{"d_model": 448, "qk_norm": false, "attn_scale": 0.125, "init_std_qkv": 0.0256, "init_std_o": 0.0, "lr_mult_qkv": 0.5, "lr_mult_o": 0.977, "grad_clip": 2.0, "schedule": "wsd", "doc_mask": true}
Each number is 500 + 40 x the weight over its row's rms, rounded and kept within 0 to 999. Layers, rows and columns count from 0. Numbers have three digits each. The size before them is the row's rms in percent of the matrix's.

# layer 3 MLP down (transposed), 768x448, rms 0.14, rows 332-403, columns 256-319
101:492453467528542535511503528408513447489437538378513489486482485487466524445466498467516463532484505524466496391626515468522501443436477570497459503448465499479538537460568551487591532473508571
096:437428435559445519465450488500496518494524560525508580466454506512438504480511489461528462530479491503499519500433477566494467508507524458423542490549436539510523530549460485458550453524506527
100:505461456504511473481492537535450512529528438492414474398504439501543496537448510530478482589462589509480565507445513481436410547394500431502511475447512490517518512436470456443506438541592502
094:492460483526509510524545504455563509561530515516510451478445532466554478467464518500424498535462538522459526414515506497525476525481390526491546458545501515483460481481504492543528475499527524
097:477564516516551472452484493523441576502513482435549515479473532512523535498542473519521500500562498529530440508469515447503404457520537568455525509476489451552567527514451464545444494493578483
105:478518491527513469463487591485518495514500532541478552580533482492461472534433531506519479468538471521455477511519511459492562560505499475454545551510507514505561552469512455451383507505525442
098:438527510511467524567497513457603471510463503536579502502461494463523515446511512517490467463487521487500451491564504476589531409543524440501416500470459513579519482398505519506525523528431537
102:510568498553512461512492432594424517526508496520492486526414536505528526474433491491587460392483502525505436490444467458507493496473548481446598414474531499525540533515469492474510481504470476
100:495491454519510530506494527520522469487540456486520490433486515540490451577606487485431528580505545478436459480478563488514469460487485544509441527587588539507483460467581486481534509480399529
101:456479522517457423538426452553513473466515531483470492448506514469470495522489568495553460511463423502493448489604519574479488477565467526484524485524539612508565526543448494496520512563529494
100:529501506510480482450520506481519551509472476545501430504521441521523539519485482538467476562524508538502421485523435545429434548446511445493447545528494554500456451488462491555464470457469453
099:535465472471554464547414520421492567475469574512540523484559548479503494554517483455466480506536505469517492541524456439466532515489450471485482498502528490505494568387553517560474605483484458
098:531489462504496476455529508483459517520515517488561495444538494511513496560454488480494491467436493537487552511395526550533468436459467479557521483458484579525525590576493609462553493577483463
101:429483461545516426391552488471482446503541451553459509507456538446465425515541495463498513522510446505502569501487464517485524517481531481429492466500542487519558568428480454515511487554565513
101:495531510498577478558540549498538502521414478518468511519434542408511433494446476500575485505528450539453477498483444475444468535501455531500504584484551567489480486527478527536525507537556521
103:470483517554457569398539481456518547499573508456470528420530421500455466467533569512499535514553540519491489521558503487499571437512490469490498550418507468514454514467474385521412498517466435
100:510542511552499561531566443505489525467478519489516526454475488471521556494475465464517469498482441528528536527379482561524515518474568482489481496535549423495487520454498462511517557539538549
096:527497525493484470449472530465496487568493453464469550494470554467511498492548502411466480511498539539477506506543515576446485440464455518496490520478541525448466487467501538465464566418539569
093:533499541524509506512536515481537501505459475566509458519514524459471587500481561479535456521463471491540521524539501490462504425585555477478429451600524476482457527511519505494526474489501510
101:611481528466485515496461538458455467539462581489555549536523554460511453404444512431436481512530520523534443506460503545469485541515512488477630556547399559504420510483504530518512552515472503
098:477538542480490489489501503580467520498550474506498416444481467505547479516478567456469552439461452481555481442548533521484516524498509517454490572481495471498481490455510462509585520524503547
097:461482451523455465506483494510557502553544536481506452559560453506427483505465589533506459553541474602540516504522524472526517541479489534553533483528522471494537536523589552488513578439472553
098:504461543468512619485514458482511544499523440463517480451483545493458480544461452477562410526489498494569474500512526498533517579493496515557507465434488496428452505501497512501458520559453497
097:510505542459487553547394547556464486524560524527536512448508496441419460474489515515467524493527502447522473472439485526475563391488534464550467528493467473512465477447461512512574570501519478
093:534488537509535462513522505475475508468484477474462500536524541488420558407490578495471523499497505493485536523518497484533510482581431516420472480526496469479427501487473452478525531466566519
100:487516538503578593478464442454550504463403478457435515487525490465458535486423554439574502434462491476516486457540582481519457541510462473426476483507463522532573465473588523508460387436519451
098:541475611488519432523487502462528470515384410499507484528531457462461472493414564533580413494546500507517505468399521504547543448531498586463494517522487493464432491418411489474485485534541507
096:467468504451489493532510555411400519533548461520536509487426510515470494420496543426477524474513497566468533465625528462435555490466600555471504447520519488516564467508512564514456496475484479
099:502463465539510444513486495554533490564480548512483617449449544513471478475473454501481509483471531483461540517509477517578476449468445481487514407452478521484491506464467535508536424483450514
108:470550493572474433536457532469485525471536477486506490539576460486593506559498498540460523557555507495538488513533512542607552473474455484459489392525488539518514541468468545479493564488505461
098:457519438480529481461475542495528435483505581474460409474499547531437521460462480489511456520494528493472495607503549492478446506465519570518512534480523425446471508503564545468465513513482349
104:515538462498530485516494486532493446497477544552476458468496451564521521483451522497505500629610523484467574498506484461517479496513507512544470498512446434538459472498471462444441480551472522
105:500480474484456506473489500520513570516544484546522576514440445523535420436514484423467508511511434441512499476524447454481441515483556540478582390497528456480492461513458475422459516494523453
101:470467421453432537472438507495531503488475482544559504472493478460509445532502508512531507541507526499530502484486551439509406426463468509504510508488473502530415431501512466564461479495430472
100:498565518485483450556547519483526386539454510521463502512473502511490547468569515498500554571536460537519466469492567443531546443542517388471528480593471508468522481467498473505577497451552634
095:518482514441488498499484465499474487520495479469560536390464475479545536493501454519529545442479476514386539450465549521480496450430440425509532540492501571520527458464494522494468405479495533
104:487553500513457550510551492481496480553483516500548494459478441496490535450450472483476527470498532464486520526581437493452525513469530481510464519504497482480531506447550452510539451514506493
099:453564447467491424470530491429457458512541438474542466555483495484588544520459506460482499539515441507488496560432464563555475478500447494511523506489600507496493538531516556428489491534445531
099:469490479489516529520570460508511487474515512578585512428560474527418421453456486516495525533470545547497542483507539513520457518513548476544439484494542487517489496581500468513564451502491466
104:572510485470465498483529471460546572491572548483496528486446494510490430547556526500456490410485479510493492571496501535519473478569496513530589501506459575470551480470492483493479531493487537
101:467481512512488505524506542530471490472543507517541490553547458448441511523522520476485538482472415494578510491512554512563443498468516440504544510566445509489508436545535472512448530522514524
101:467470495482566533526563499428617474521473561561439494508444464477491478414503448465563500541550453445493437443554479518476545521500501456411501523443552496518521483502520522504546514511530480
099:501427543399497472537525488478496534564497554540512494565428475537503506477545474486547495570491546494511513515481557542483437461491466570495486498465484472467480493451482447551480504470500494
092:510485420522495553502583466434495472467529433530506499542470508421477441496521483489565501501537543479505502499519476464450513537506510509453490529495524457444450456476512561559504494526464428
096:474474453475492476518440460557503490467485520522473502482505422512549494500499488512560490498493430474508504439524511463416489532487484479538487491532514528511481479493538535473491518512512421
102:509516434402443458561473479465543543523509486441494491502535481509487525457495462478552452496555528476537494525526454493426553427484527472489533496433491511442414521445498496454553496532509548
101:417546557431495550482509512507444523478492485519508550525498437541514476475510502499479507498441528532492554495535538492501498549521449557472475472478499399412513422508551537444499512460425514
089:520468435478530553540427541452487508455474571483498504545471467558499502553574520555537538476495466519451496499459562444435416514520502484519495437441529495497460503504513504500434496502514487
104:531475511578468447595485497456526504555516526509516485499482435545540609506502554566446531534550560507473499476458536504502515468535406485523530503472455490506545522536551412515496528474491576
098:501516509538490493590505488459679522436446498455519499479494489512475504467501505456439497528494432456479502562473571534527481463557464479572455519494551526509483589494446463515455511469500522
092:503519576472493530505519489484567543427541505471451511559450594527521484504536567522523452569548423483419493500516487543488501430453428530547532464545491520496496511458440542455489484550459470
102:448491533462423564539476493502523508541517541455523515452486521521502502518500545543530501457468538486507562538452473502523474571491552535462504489525518463514469461510491478568478499487499452
095:469456527515528526461452480416507492543498553500474503542561465491503474491551519536514456445486561505516422511492436493534531435517502528531501505604517486529566603531519484501507434455486503
104:521438502445485562462575458499478588531453577460525456491511516503510427536466478509506469557517582399505499463548520512488554476443454517544531503491478461470491540509559480506473526503600537
098:426546482515494474404573510419467440558398492512479529534502542532461433515431550502512572567541516537528499501414457493557519479439527521488523506495474491538454481528491543463528510504522535
096:525455500471474483487495499529584558536505534533524500483444548547455382578493518450577474484504530541516501468544368433446476546553549479594503497519478481549568523458491435468492502478514535
101:503447501444511449535450424496546446470485516535424492482513431492488523451472481511511506539501451466476501528473442482495520507430506506435522535509435502482464485471523513588471530536504517
103:549513505484433484554491574474496476459463505591459458449478489498522571545511535497508527518569544454441474534492497517530549488478526462587448501451484487522445487511525535588456476495511453
094:493546527581512484525505521447530464475505476580434493509500542430512552520593511482489481513491590529461493423448575525538514552476501480547476573517524505488510514446484430556508520533557500
105:440540486492505500535514523512504504529457431574400435507493549466506593457431524467428423544496458506534500460448529468533543491483504511610515528433509490499480545454478529583449474489529542
104:512465501476532502505530568542456483567415492412534481512503500503521533474516472481485489458505481496546528542530548556520507517489455425537482488447504500492549472573466552456482489442518489
090:543474450521569493445480546491537484455493455571469540441466418535486483492477549475531533525522546456425565512522526523478513544509454540431532455461462508487545455527485505455437552574457481
100:459574563505481506453433512483579458483538456545508453513533445476506566530542476553477528584541452513521396493510519511455582511548546451497473454571472512511496501516500529490517464520488528
095:505473512557573458522456507490559509567500562517523508576492435478385485496536502516517436554509457489544474494538470515488526456503512488445519585460507495463452488498476505473468483519473417
096:516514574562458441547423532511515475461505562509442504497443437515494514527471510500532571408498496510501544461526528557513485436564535476470582467522475430457493544583486486470495524502540551
103:494520475532469461429465490489452487490538543527427430553503444484507445530574379499446563511508512477530493558424509457526569511521521449562494546500463440510495461464477463477441582534552553
093:465379521555441470461492483441451481556513454449505542557457597474528463478506447500520476469538544515472432413465438535491407490528488513532506519459476545556511445479490577571451506526459481
098:523562538462488515491545475441508481500517589547482512462503522492409410512512456537575504411508458534515497411552518479543544451476456584584511476563527575450533551533497507520465409507453484
100:549503471429563447540446471488533498499498520491460451545486506547482556510502420444550417493495536539490538501451541518576478537514486549498452519482455560476518500440541487516461482527515579
097:529483490493441518521423471533522503457476523543484521616462499542511536428468464515477473494514490484521509513456496505434425527542573495493452489499450572515476562465483441458475442506488551
099:463487533457481455466477543467549473454492439521509437489497501522458510489507452570579449491500526520541508422523539514447464462536526480501454538482570567504502508438489488525427547474513509
127:469520536522391489558530506497490447505504502517536487539584528462488529487529529426427561519512502453521592523535479467502492436458470532522470557529503462531567507568558495550576552483421505
# layer 3 MLP gate, 768x448, rms 0.154, rows 333-403, columns 256-319
096:484403456532518444483534495496562476459527480457466439561527487489497573455452541496557469485474467490469430557469484447447546498525565475530470517500545420510554552498556530466515541518488510
100:529531526469485456498533556541514565497520593509487524441550509490550522456449483468575427539506445462516584535519525505431467476442508440522515431477549517511476521469511498521454430490535486
105:452516499500510531475495399526467472451516432581534523523518500484522478527480506517521525509518531485503529526530531502540512497504550609545566503494518505475485511455448477510506533520486495
094:512506470449487489519480441532531463497460487518476507549550491503514497571524509440467468498528422515532501460496455431402501485513491506572540483433492462410460531546443523449473508468501467
105:469559473462518462468506547477493496464484420469473581498451452473440411509505511422459494489502552568527487481517461530494421504467550489532553485538471463499510543522511542494530555517489481
097:421447445515467418435464395540579465416527476551479493530506506448477552464472447486404508555508496579471551518457512501542555551520565605530452461522489587525436479586457495465491526471425467
092:497454519479438521514477484501471528587550482476457506530526519586523499436426519488532524515427516511509470484503429480612516512451479481520463506451561535604516460544477476500450475492421511
102:487502451503505510528499455438487464479474579456505529506493472473484553485437582499501479475468509540518529541457433523495511448574504450488533468474492513534523476613452459531497478480541526
106:516489492539466504530537491456486391489506524567417496531505523461502449505464490435480526438481504414530505519456531411505478478471408493548512540546491540521490439494537540474502527567474577
102:530473515570445542431500486410471496478602548500518475471504521492474470445502487533418497518497435540512480490568440538508501503458500441416519506546473519476533504533494535583417479490515476
103:536495438508483504579466475494456538466503465540491504493502498549506457449428450518443444545447531549555543510484483488494529518516498442552450516456447505475489502464471494545501531465574539
098:504451543483519500456534497469475502440525478482493516517547510406531470510517569540460518451433505543544537536467462553500524454543447486518510481439423580468578492533511524482481489492486483
098:442468554539538571509444486425471493484500495501478478516470515477502531502488533530523470557397543476466570493510521457561473420565528472489414490543396544598501446477519485484501453505525481
102:501514488527444435565579566556524518475494473550625491508468498457511457517472492556451450505545488497564508546492516605518503515454482490436442568549559522516513551440536507441509510488511493
106:510467507514487433512546523458573507525574521504510487562584557548552535516479460543506476528442434535415526481505452554483453498430499462485527555576518479557540548526493549513522491531500462
103:502448477391451550435542532499526511496477495506466453437479497497465509454517525517565532507475506499471521543522449489472516449557492453426504469488512437471557456430485544470544603548535503
099:482556440533541470532446523549470547483608523505526461564497415542463492506524468474421393413461426483487444562543506493503445419508526487531452492482501469484447566441532504525518463454484497
097:506484441480527538537522419596461475484469508490512545507575500468480428450539458524534501461473508475484545585479526541500512497516512496483476488482474481540466555490471493478580483498512521
107:546472492444486500462578420463477489436570476455540493472471559509543521520471469495478448414513473544503505496471487458529466518515471568545471493466524509418578564410515447530422467500503573
100:445535478427452486466510498556450484513552506461479467477490363581556475495448486466451518460456444498445488424499571557528441518534534458591500553523496504504517462471527436483510500458528457
105:447508523574523561525499484518515436563492550530554512482534558506509479469462497418533465543548510478455484513543542490504560518508537512527485540483562498475489479455478555572536470525529518
097:557516492484523446466532507492515510508492537485519518532517531531633529551519534553478464521532506592511530518432510496519506447459470527521533512436479487535504446479445514467538547485443498
101:538533527494553448458505530529572468518531490451491529478455506470501510471491548520520414491522514482465551535549512462476532515556492474516583462429512547552494488560526442499442419548536481
098:466519501492416583487445470498498505513512568589591490471527537468496510498480507544542567513488435538421508490531449501527438531479465532493473560464512517554553496447531481544446478587490545
092:561559468514505517382496398494502461523449461464564452507521449560391490492502516480511456462474505483571483512548559495510511532566533492452481508498505522505561450499560537524469400565466521
102:547469515475515487534424508523520493440498482552461510510485429535448485456490547507500466480496512526474511497411568513531501454547483449525510430418451529424380501461486504483435510544439534
105:452504409462441526482451514505481474476489446477504530518484519460527451481493597457502472504455497481530446449524560576460478485518571505491554532443499442479513497491581465512525470499541549
097:490488516509456497468445457443559536514597523521532583454585512564435501497573480582471521550482489484502488576545434468510513464497462485457544431446523536482496530474486515525455472553462505
095:478487534485552471504455541542467489433497568530466498523507516504517472530492454505505461412476489506504497446477544507551464571461424516508492517508507454474585458503452434482506519444451495
094:527430535550435443424551435502452549577553479503563567500512495494534503533452439436486507524503594531539538537442455462488533458550493481436494518487439451568537523494436441480502524507514544
099:506492542457511476517445509523480567480517489435513475492454557475551541487448446494461516447448472470481474547489507426514548546496493474529485487497513502558494483556508514523431479519520475
102:560438520453526481525460474553550497531535521555483539528445490532455466507540520484484419480584482539463567458484488518501514597474533520521623483601535453481470429513431458486470494488524512
107:473522425475486481528468431455574537499515480496555468566527433580468503615486468500532450507527498527561484521504521481473446427503427517555546493515527509520463364481502474546439483514474523
097:541522511486459486455487468520505453527592504509469568458509537486544533514516451468424514460483487457402536466537530461548539499485524516503560507498436499515442583453507550530499509507464489
095:481463489533528476502508515426452498485535482516533425407487449522505506434475486475550528431459449483534495613496512450461438444519515486496530493543520514442569445533531487477482439402509568
096:453501522558578482549504484489539586499491511467504560554548464533520592536514613591514554538546466523534595494448552541426432486537551501610572502570492451483577454587492512507466524452527443
095:398569529522516473443496543499588419530479530603445528470488457476507507515483470483502453472510483575474507497450568487537562524430493494535466572469548491514466593514482562556499498513502529
097:442480449485519436541440509471487483464461465529554469562491493508445486486499543525488516546535518483495543558572512449463466484542482550483477503563541446534527542491521497495473502467506509
103:523539520524450454510505519448488592564488549449408502458553564509473537523544547420516508500517536535498408516585488530570522498513444458488525509495555470484498539433539484486451492477454503
098:477488488500553472524472484427504525526495509529461585508494497501591450524550546484485481571533541524526512427460540461453503469518546530490555486499481493506517548536507502477596438514534519
101:470543522555474582532418442444467495479502438521461429505485532470547565479414508479523486480486441555501486502585485547504405561543489500452560451458561528505522491474474510474512502429505518
099:558553495559512467486495495534546522486531471531494408465552554463544480516430531567507454481523480507471562458499481486516513506469466499489506533546520472543565460586486472415462517530489523
092:420504512471514565482509457542464528567511518543484523493558488501521545510584444519561489450535574511482570471486494506500436457504490440548443469519425518546441540499487443487446492520533537
103:506468442537512473529416518474536521474448560513475525529496462539538458466574515528479432525485451463520533516532498488487503464513511483514501503545501497539423445502550485531516580483471466
104:500549479493487522466489502486503418497459506487519399522414523463454491509530553534479487524527534559445479506503549520531546507485497436480412502496564499455440521505546522504443470514455527
106:522545472472519501448482474557492502514497481508473517536447546458449495438478508494485561470494446474574481516557555558494447528499578570442460491491515439450474509541516439537594477466487525
096:462518516568497480512507480428492412482596549462472506500581499514499570478553465531495536512489521501442553490530492437530470499478517493530449577439507505466493490492562449516495537522511511
102:468473473457484476442546516492513487459506524457509513530514441524444510455457540487515457512480500457488538484572478519494463453490479533474560503520527489500519472518439494512462524466527478
098:499480568516492492517479485522451514517502461473520457512470559525531518499429455563517459476508516514476542407545438485523566518492485490510540510490521464520404443397598470502576508496531511
091:460501557505536459508526498439512383542539459504565526491480461470457512507556565522472561522485475526426533455456499474573588521545482429475474537573562600510509494445541507539513538489457513
100:417460555500469468505500500499502463490532610532589551497525520432517474467458472494519535484500479521487484503567449505517481553527500461546483499466533520488485576493469512549476480477474498
099:531512520525482533520519539474448518478452497441552468464516508575509465536465528473533531486526505491504495543518574509569442432541451498535503456497494546534481510511529468474460488544423484
095:475558472462503549529508526440483544565473421503520421496519517455536474558517464530477467453492474462541500488456480423588493436464403470467494487451616456465488493421521514586409530502559515
102:493527454488456595523483533468489503483498569464512505532505483606523531543513506489494401496516489538486584442553528554460558518467512463477522553441537481484478487574571465534492597467585547
095:563542508468530458429489469539577431531553544511471405583460538501545511452451564433531452467613496409510574532474580551538550544439425475527529566486533480564475450534551454476485508449504520
092:451504543442549542540578473488481504406575538562468438447483543480479507435465496560509500451519496546461552521469462552495517469469493529513527469441435575499502498392572507549516527496506476
101:572496527467535479461473421483486501517441487468517577513419555561523500460506475398464482464545521466456510545511492536514478477461523493528538492525543539468484566558463484479515480479531553
097:495479498432417424575540482481519409481555536464541617480522535534481397599528545459495507553559496498497494476540511547538524588455464577472488543490462546472534507433499488558514548443463575
100:473499521473451504525482456526452501549511573464560563456402556473491502506475554511518556429466539486446513461450482473542465482526477449481506514539503479537508610487488450477487462546508474
102:513521474424506511469511521477402507466502527498518543471486523442481512389506530452472548531482497437512536450534504513531487507488479524499475584506492557570500506473529493501424512547522468
099:473442476468506507439455534484507571461420448500474475484458525502542493519469500588456490548545462525543492449463496468555443487561468543502458502465526493481514474519513431533462504500480528
100:527441479507624521529455461536486433451495496481488478470508480469500476410493606502512495531516536520566486538413477497549545496523549464515455454498519490471559429468546499614539503503579552
098:540545506413506556516436524531440481463482491450553485492443531464577538443455428544521546456518491473468533504466475516502526519550474550534452456535535522460510516458479582507480521543466465
105:503530463509494485556479519573535514460507520488556436543539477510412502433519469474464525494482463428493465463482571546452480520478522466531470496466486489515556530494490548474504497588542505
099:505558456537523471471495498469504564473466496493542549543463515488523474465460498537437448529565485479542467468493524533421525434453527518553470488559481460516479488504469515518506550527554447
101:470540567493581436453465485476497580517477551464486446511414520494571510526428431485474449463517583525481568521502570477491548535562455529550494531503487515392415441570538493464459418480517518
102:498547528567489503497490444480458551478462483415500603485550507488493503515520438513546442494431560533539469494478537489504500578478498546470514399482498529486474534508497433516487491427514500
105:508445489511525467513439465441516514493465497515528456523510490499480518500532588495496538492488482497509511517514490498533504450508538530590424482463487490496438557492573514509520424535512550
100:530452524576471449503540482476542484421444548455486516558500597527506501490484540477520491465481441504533447441464551491498509479508554498582555501530496483542478455548477483530518512462549477
098:531450520412532487483487498514457485465484522514487569513499500495458538462445469493463522537511541518612459478514523520482487540533479519558446571530587528520524529531503464567482507542503494
124:582463497479506464519460499485487563512518471419458523464405576548503469546465467569497438463499549519495469430436499491512489486552507447505571497455529525486450550425417447459407468504551476
# layer 3 MLP up, 768x448, rms 0.15, rows 333-403, columns 256-319
092:471445556498471482519524562531492471421547491485458465494544489514466543485475518508547439513531476531454498508466505513472501515494551496457489566486485506471544519519518550507471549463508523
103:531535539479522536481471502503467481535460460517499482512499459460542494553442558501491520491418527478495491479511517514467437539476530470527494527552521469553385525470464475474540477534561524
097:497463521485479503495475413443434500579504517480502427504494478439478442403466488515468519536520568513470566551525483509463515529481537533540459506499489498459532527452492519481593464510529495
091:546461513565494513514507484508533499528483516560483497557519542477462534535523458542583512551504488528531506441549455437508388462495520494465482500415485521456513520517482499531515549551369497
107:501496511437540483500494509494465547463498410476480564446498411509472490446507469469502429515502485476534470554526516531483465485463485502517531526535479484470523505516515559456493443509499482
098:501465534378489535485499460449512466492563551475425465503523492528468432494503446433575503536509503513545522519458563547472485542496480501509557527500522425448514572476515522510504451517494486
104:455438512431460493553523613457543501458456433499550457526536473453431501578502527536452531598402512518534565466469543493472426483437527496513441505465486542492548493499458565482455490496502475
103:542578501567487460452562527403504425569490519556405489429529470461442448469411483507526443467460503440543535533508421409523473502507508523489498532469526478484494511541471488500448464536542565
103:476465524474530544583459484470488399534446485459515489524410482498442521505498541490463540513516571557526460516471569420551450521473579499561503483519459494491418553440455503466549533568533513
098:525515498481537546522499465444511500462555544471489530477474486529471451482483493498468602473441414505453478511513488481497506573448474530447453511466473526428497514495454535480518490473535494
104:516421472468507474373480508495522471496565484592515521523379558493497551491515538521503551487534423486500457416478540521469487547501542525457506515496452459574460530503478520453512492425442384
103:442546476480476555529487460498564438493552494551431473454537560512502541467469504566456525518496522467504535523608452464485460511538510481523517500489581472464448408555585512502485450501525541
102:434533527500517497469444570485554469462451469541563475522448464474512468522456506565509462517521504466475521482518569471498506473514422503436517504504439503489454489419492589514516548532482445
102:510510495488538416475525527444532460548527475530521515494493522543483524545441531464458486541462512497565526436487501505503553472491488523467505545516544491435413506527515526521386542480503477
103:450558487536553488498493430441439556516441502425394492443418479490512508484469486468462534500513534459572480536522534480495527512514572634482511481474489478482493494529514443546529572547486560
106:492482504523524526570509546467507515548447497491476503447490459518565532486459499552515505502501511611456500522405600517490466560540452498512498465517490470489492525479432520572509480530493488
097:511570456565490448456415511485449505498504521547472476544572478531536444483511506513443444405537420526531459549479533483490445473423506533482508523484529435516500534450459604473511441505468436
092:518497495622559477459500489466492597409447469507468458492436458528544476532513498482551473496554502525601467504508565485466546448550498515479476445511524529412537400531521506477492506485492436
103:530475530526517510461526470486565521433490486493499497443481511497519469497548529461486474486496419526492515493512517491552541516476427531466508467462543511478517543495450431538448520472539501
104:475501497607546501533532499498536488522509480501541513481568529429533513470501491589505465560501482483471505429517499502501542479491518603526517465488539493457439588523483537476513520465504487
093:497506454497494563476512511477525509470443527441511507494487431454475512532486551388473383504501483486540501467550548447529497487482498497564457459500513449429509500517566519547471471545533444
091:500480510549520547502494422487491428533442466460500465492508402573510474535489510462544461520542479414517498506516541539525502578468554447462503512512501498478435537515568521593523462473551496
102:549463501488458526557522462485475509472513464542519532547569473579512499537481453495454507535485523524509470473510607546457510500469448517539512396484433413522478551483451510507404463525449516
094:472469485478499467497533480479467543459509488451453532478488535579477492529554525506445454474489457546507546487557387518512520462553480482503531481539495459508468509428504544498573478550500478
092:538561469462512525450466470493550483421441509483472497462506439580431537495477457496522381481494499491485518500481538460456491510527558475449447477477502504510564459470480546496535498448520535
100:454483492535475507526512546566507562491563458481540503520482463469619454495512540493519465471466436527485516478535492506481448470529451450500520505448546527462567494498494509519498502578504502
099:540496474456450494499448550515502545572532470430467489552495488477539479555471513541553507486517462492532469535540476566485458534417488478472512558499450513528443514470512460479610538522470543
088:491516466549566491594404532466491456521479493513463655505517492490533466433493475471463471531518463418514462555546541508610506482524496482528492459505541477459495463568543551453511549501441485
108:413529486475599517496517498491503539551552602449500531431445436489457514532483522438484521388460521476443515540469501472509556468576444468589417599519456487557446542440586496451478410492487457
097:540437522521501476525519484544437460583607524477534546502547497536486541514473514464479471565480518479455518472548506517533511417513519485513467454474466507492452533504509520508591505548529520
102:505482486511572474514445460475539468612556534493497456529554478418512550489535494530476474450469538508449507426537416492546506531488487418557509465528491511474417506513514455475539467507557485
103:511463468517466513529543548532467457409517481492462384472511489490495560493513518483538464439454527533567529522522518478462537499514533584502395536447467497494531467472555440583531504468463512
094:540525502505445520513477510423498521476484486462426442495546486515461448495550473460478427416469512549533478469512544485450523391471561504435492521519547432477495435553453447472519548464494590
101:428406520536472521464457485513495558476532516486564539404487538541561480540480491475481475497503407551481499486456444512493486533508485516494446536504468515527463558518555509572463473530505395
095:524485456447499546462486489443479524495517497471526463417493480494528646484417477483546510550442497530532512567517576480489448480520507445486561494547523493526486534522454477509470440446550555
105:510523516530574575509492448487516535406566478483552520502518527547462547524539530500584489537555491563516504424528549469504404460507529446493512474491495517470565490512446544571473545464500488
101:575447526540519501542503499512526557476511472469449476470517569489535511512435472505485492539427502446486522487592454570513477492560491492460503497495512459529442420512467523471477461540560496
099:540531534561467519510498475534453496489572443530473444464479559495509544541501488568494490453545480483415491505508533521472508533467512459461470459450469493578564461459464474554422544516564512
105:545436495435516462513516416469510549485505543539490478520494506513481545517523498506504532514537441509495477473533529526502506498509499515442469511527553564617570449555552535525499531486520454
099:498548497463462517483481542553534491501540527470575449475549518509447427559470484503550551482441501499544560511539497514463513555505493521577517490466487534433537431466524479551450557501482477
099:615531460459429535552461515485485570495440378565534506530540565459452556555453533483517482496465442551512515522577450565540409537477520447516519435471558449403546455534526555526494521501506496
090:532525489522493469446506433520516495474526524519498515520433501479548476516533475487530481512452565514498547439474543534449515505522484454437486503521421510481452514459527538486538466516594537
092:491453530482535510503487509505474535482449545482521418463487571519502496457468522476434477535466471494504533519401514532446501437501548466504495494412428459580525456470488464442486467549562560
093:515595533518465436471445546558468537502437503519501471551498533513514490511542459464467455504454578459497468492502482517471510492505498440486535452478482534470520499550409482457461493516451479
098:506429490555557544479507507428411459499418495528574482554455552472485548474540499545462529459477535459502490493512516576444513502506579506480380501504470498554501472585442438475397497545475444
103:477529461505479444506517523421613525497540506473548527445516501457510473537487493442522508524541516503531547490482478427565527526417434524511547498511511510487567537471457564531567473528537484
094:529562539503449428502528480506567459520563519508420541535516426523478477501523505487499419476516505511442500502560508529474509568428462507458449543480495409476458552438569537486491550555451499
103:501442408512485524490470445452529484544465531471453528450497531464533501486488579509528454458525496536499512582524544599449490562527575436515469463516505525456486541488514512497524513505469557
083:531483546525528507527540489474542458520503517555488450548493508443536460494515549537513557543521499453462474483469492471543536592515534446451520509554524560581466542523493461496444517501480522
094:466455516490490411436603475521523450498475374476536497494514428423462429502483470431445529517436583455448475525505463473445538506453514471464522605563573527497524477487478513523521523482486497
106:484483553424516512468532487480527487461506553497550526527508606526475487468522490496493535487461531505524521560451528477485478567559477483532489506494577491445483524461493509490529554447537500
095:520497469481512425473560524546545478464494501477517499471429479519535476508574500524489481481490535531421527511500542463573574481482461501416570517400442510454475448492505464505442416560512495
108:529476553524547511454517404540439506441573419522401422449503488567414511497561475505418566519534501498469545474481576518512469621514492506486508462461422465600470510497420471523482513483434446
098:518518545389435468476580457508478542501522477495426526480516485452475510517477496548504519518526518548509480531517459482518525493528511488478470571527554517500490496446516496470563534495439543
085:556484556523521500503490578449489507586517507482486446490466546520541511482520541496492386501571542519536507494561521486514492430488463493578467502464463499544539467394523492443550530502445534
102:486497534533537508435508528512489473509551437498559496527465487493502533536421400486412540442508584509566474494568543519394521466497406489539525485494514464528440501491453494517512505524465541
100:535546469527545480558455483520431525433508466510450521435460566449507418506538515483496586472478461526496454560507528552484493444510509569481459546549549461560488519523496469545546496482483459
094:531525447547568539392561564493471529579510446572427471533482484455441513479469447459496501531534436561461511443457497497494501506408510449556421508480573477566474564444515460462455481574556448
102:546537385543510534498532548521481499480489531534505495510506422511518440476483494593452452572520441490464557518535551517460435532462475506482482448468468534487463432524559460535509468472483522
109:457532526545497480441547478486480489495593552544557481525475487536454483426493473432522486536554446493541584501454505394524594482466500490510572521556445489461510523581491564472572396453465455
086:505524461469480535484458591475528571505448520502540459518501536523473540493471516523505484517554397477486498458499484491519452444467428531511439509529506477482483511575493550549436511499513517
097:515521430522478491508590494511506458496552553490437597484465510470421541541545506459523489567436528484452558397530504545496541492500514554526547528462535508465520498533444490512511409519424458
087:403490607471532426486457524540539427488468434460531521567512487423482534536501500482488493504528482521570469555463506504554482499499575373495468541486546522595469552467466457522595467503486491
097:532545548493560472473494487492490466471515459538511496576500489490474468474500425519565469451455432526465525454560480493453495493475475484507488512521518439471504524497507530464487469550485558
102:498451463538467521483441542512482507514519483503508406444510582488495444514504466461490520423456425496442474489478486471461513420464488528541416502527452496525606518520450431484542482508471479
098:493503525464484541494499501444477539530456583483513438595463495464547594534502509520480533436478508619523490519535528512494484511600407552477449488474444564436519539530472491535470490549612495
092:461524504462529539469521466575484475539483520486503480425547477467556465489469468491467458527447559509549408429516576534513518556412453508581493456487478513551452526462507504511524474412521603
093:550542554539513579471512530515523461560536447469469467481552490604530511530443521478526463521423578500540487515538506487548439513489451427487519470426551567508532446437486498451453564476573439
103:518453510600530516500448485507457474535492537511460427589492544504509489442514557487520541403480601533536507515477486517492556470482504480466545530471514528484472481487501524452473460514543511
099:561534477585467520459544477532495530465485516465486453496486530469552542571514511543435506402450518521537494554514517484472473519515477556545483528418489455425543506454550490484488531433595559
114:544441458509532516534460539438443529473536439420507452472407505526501488486483458558553498477489538500493496448440573493474514477579487463502588484515541521444482496396469504461443486523515471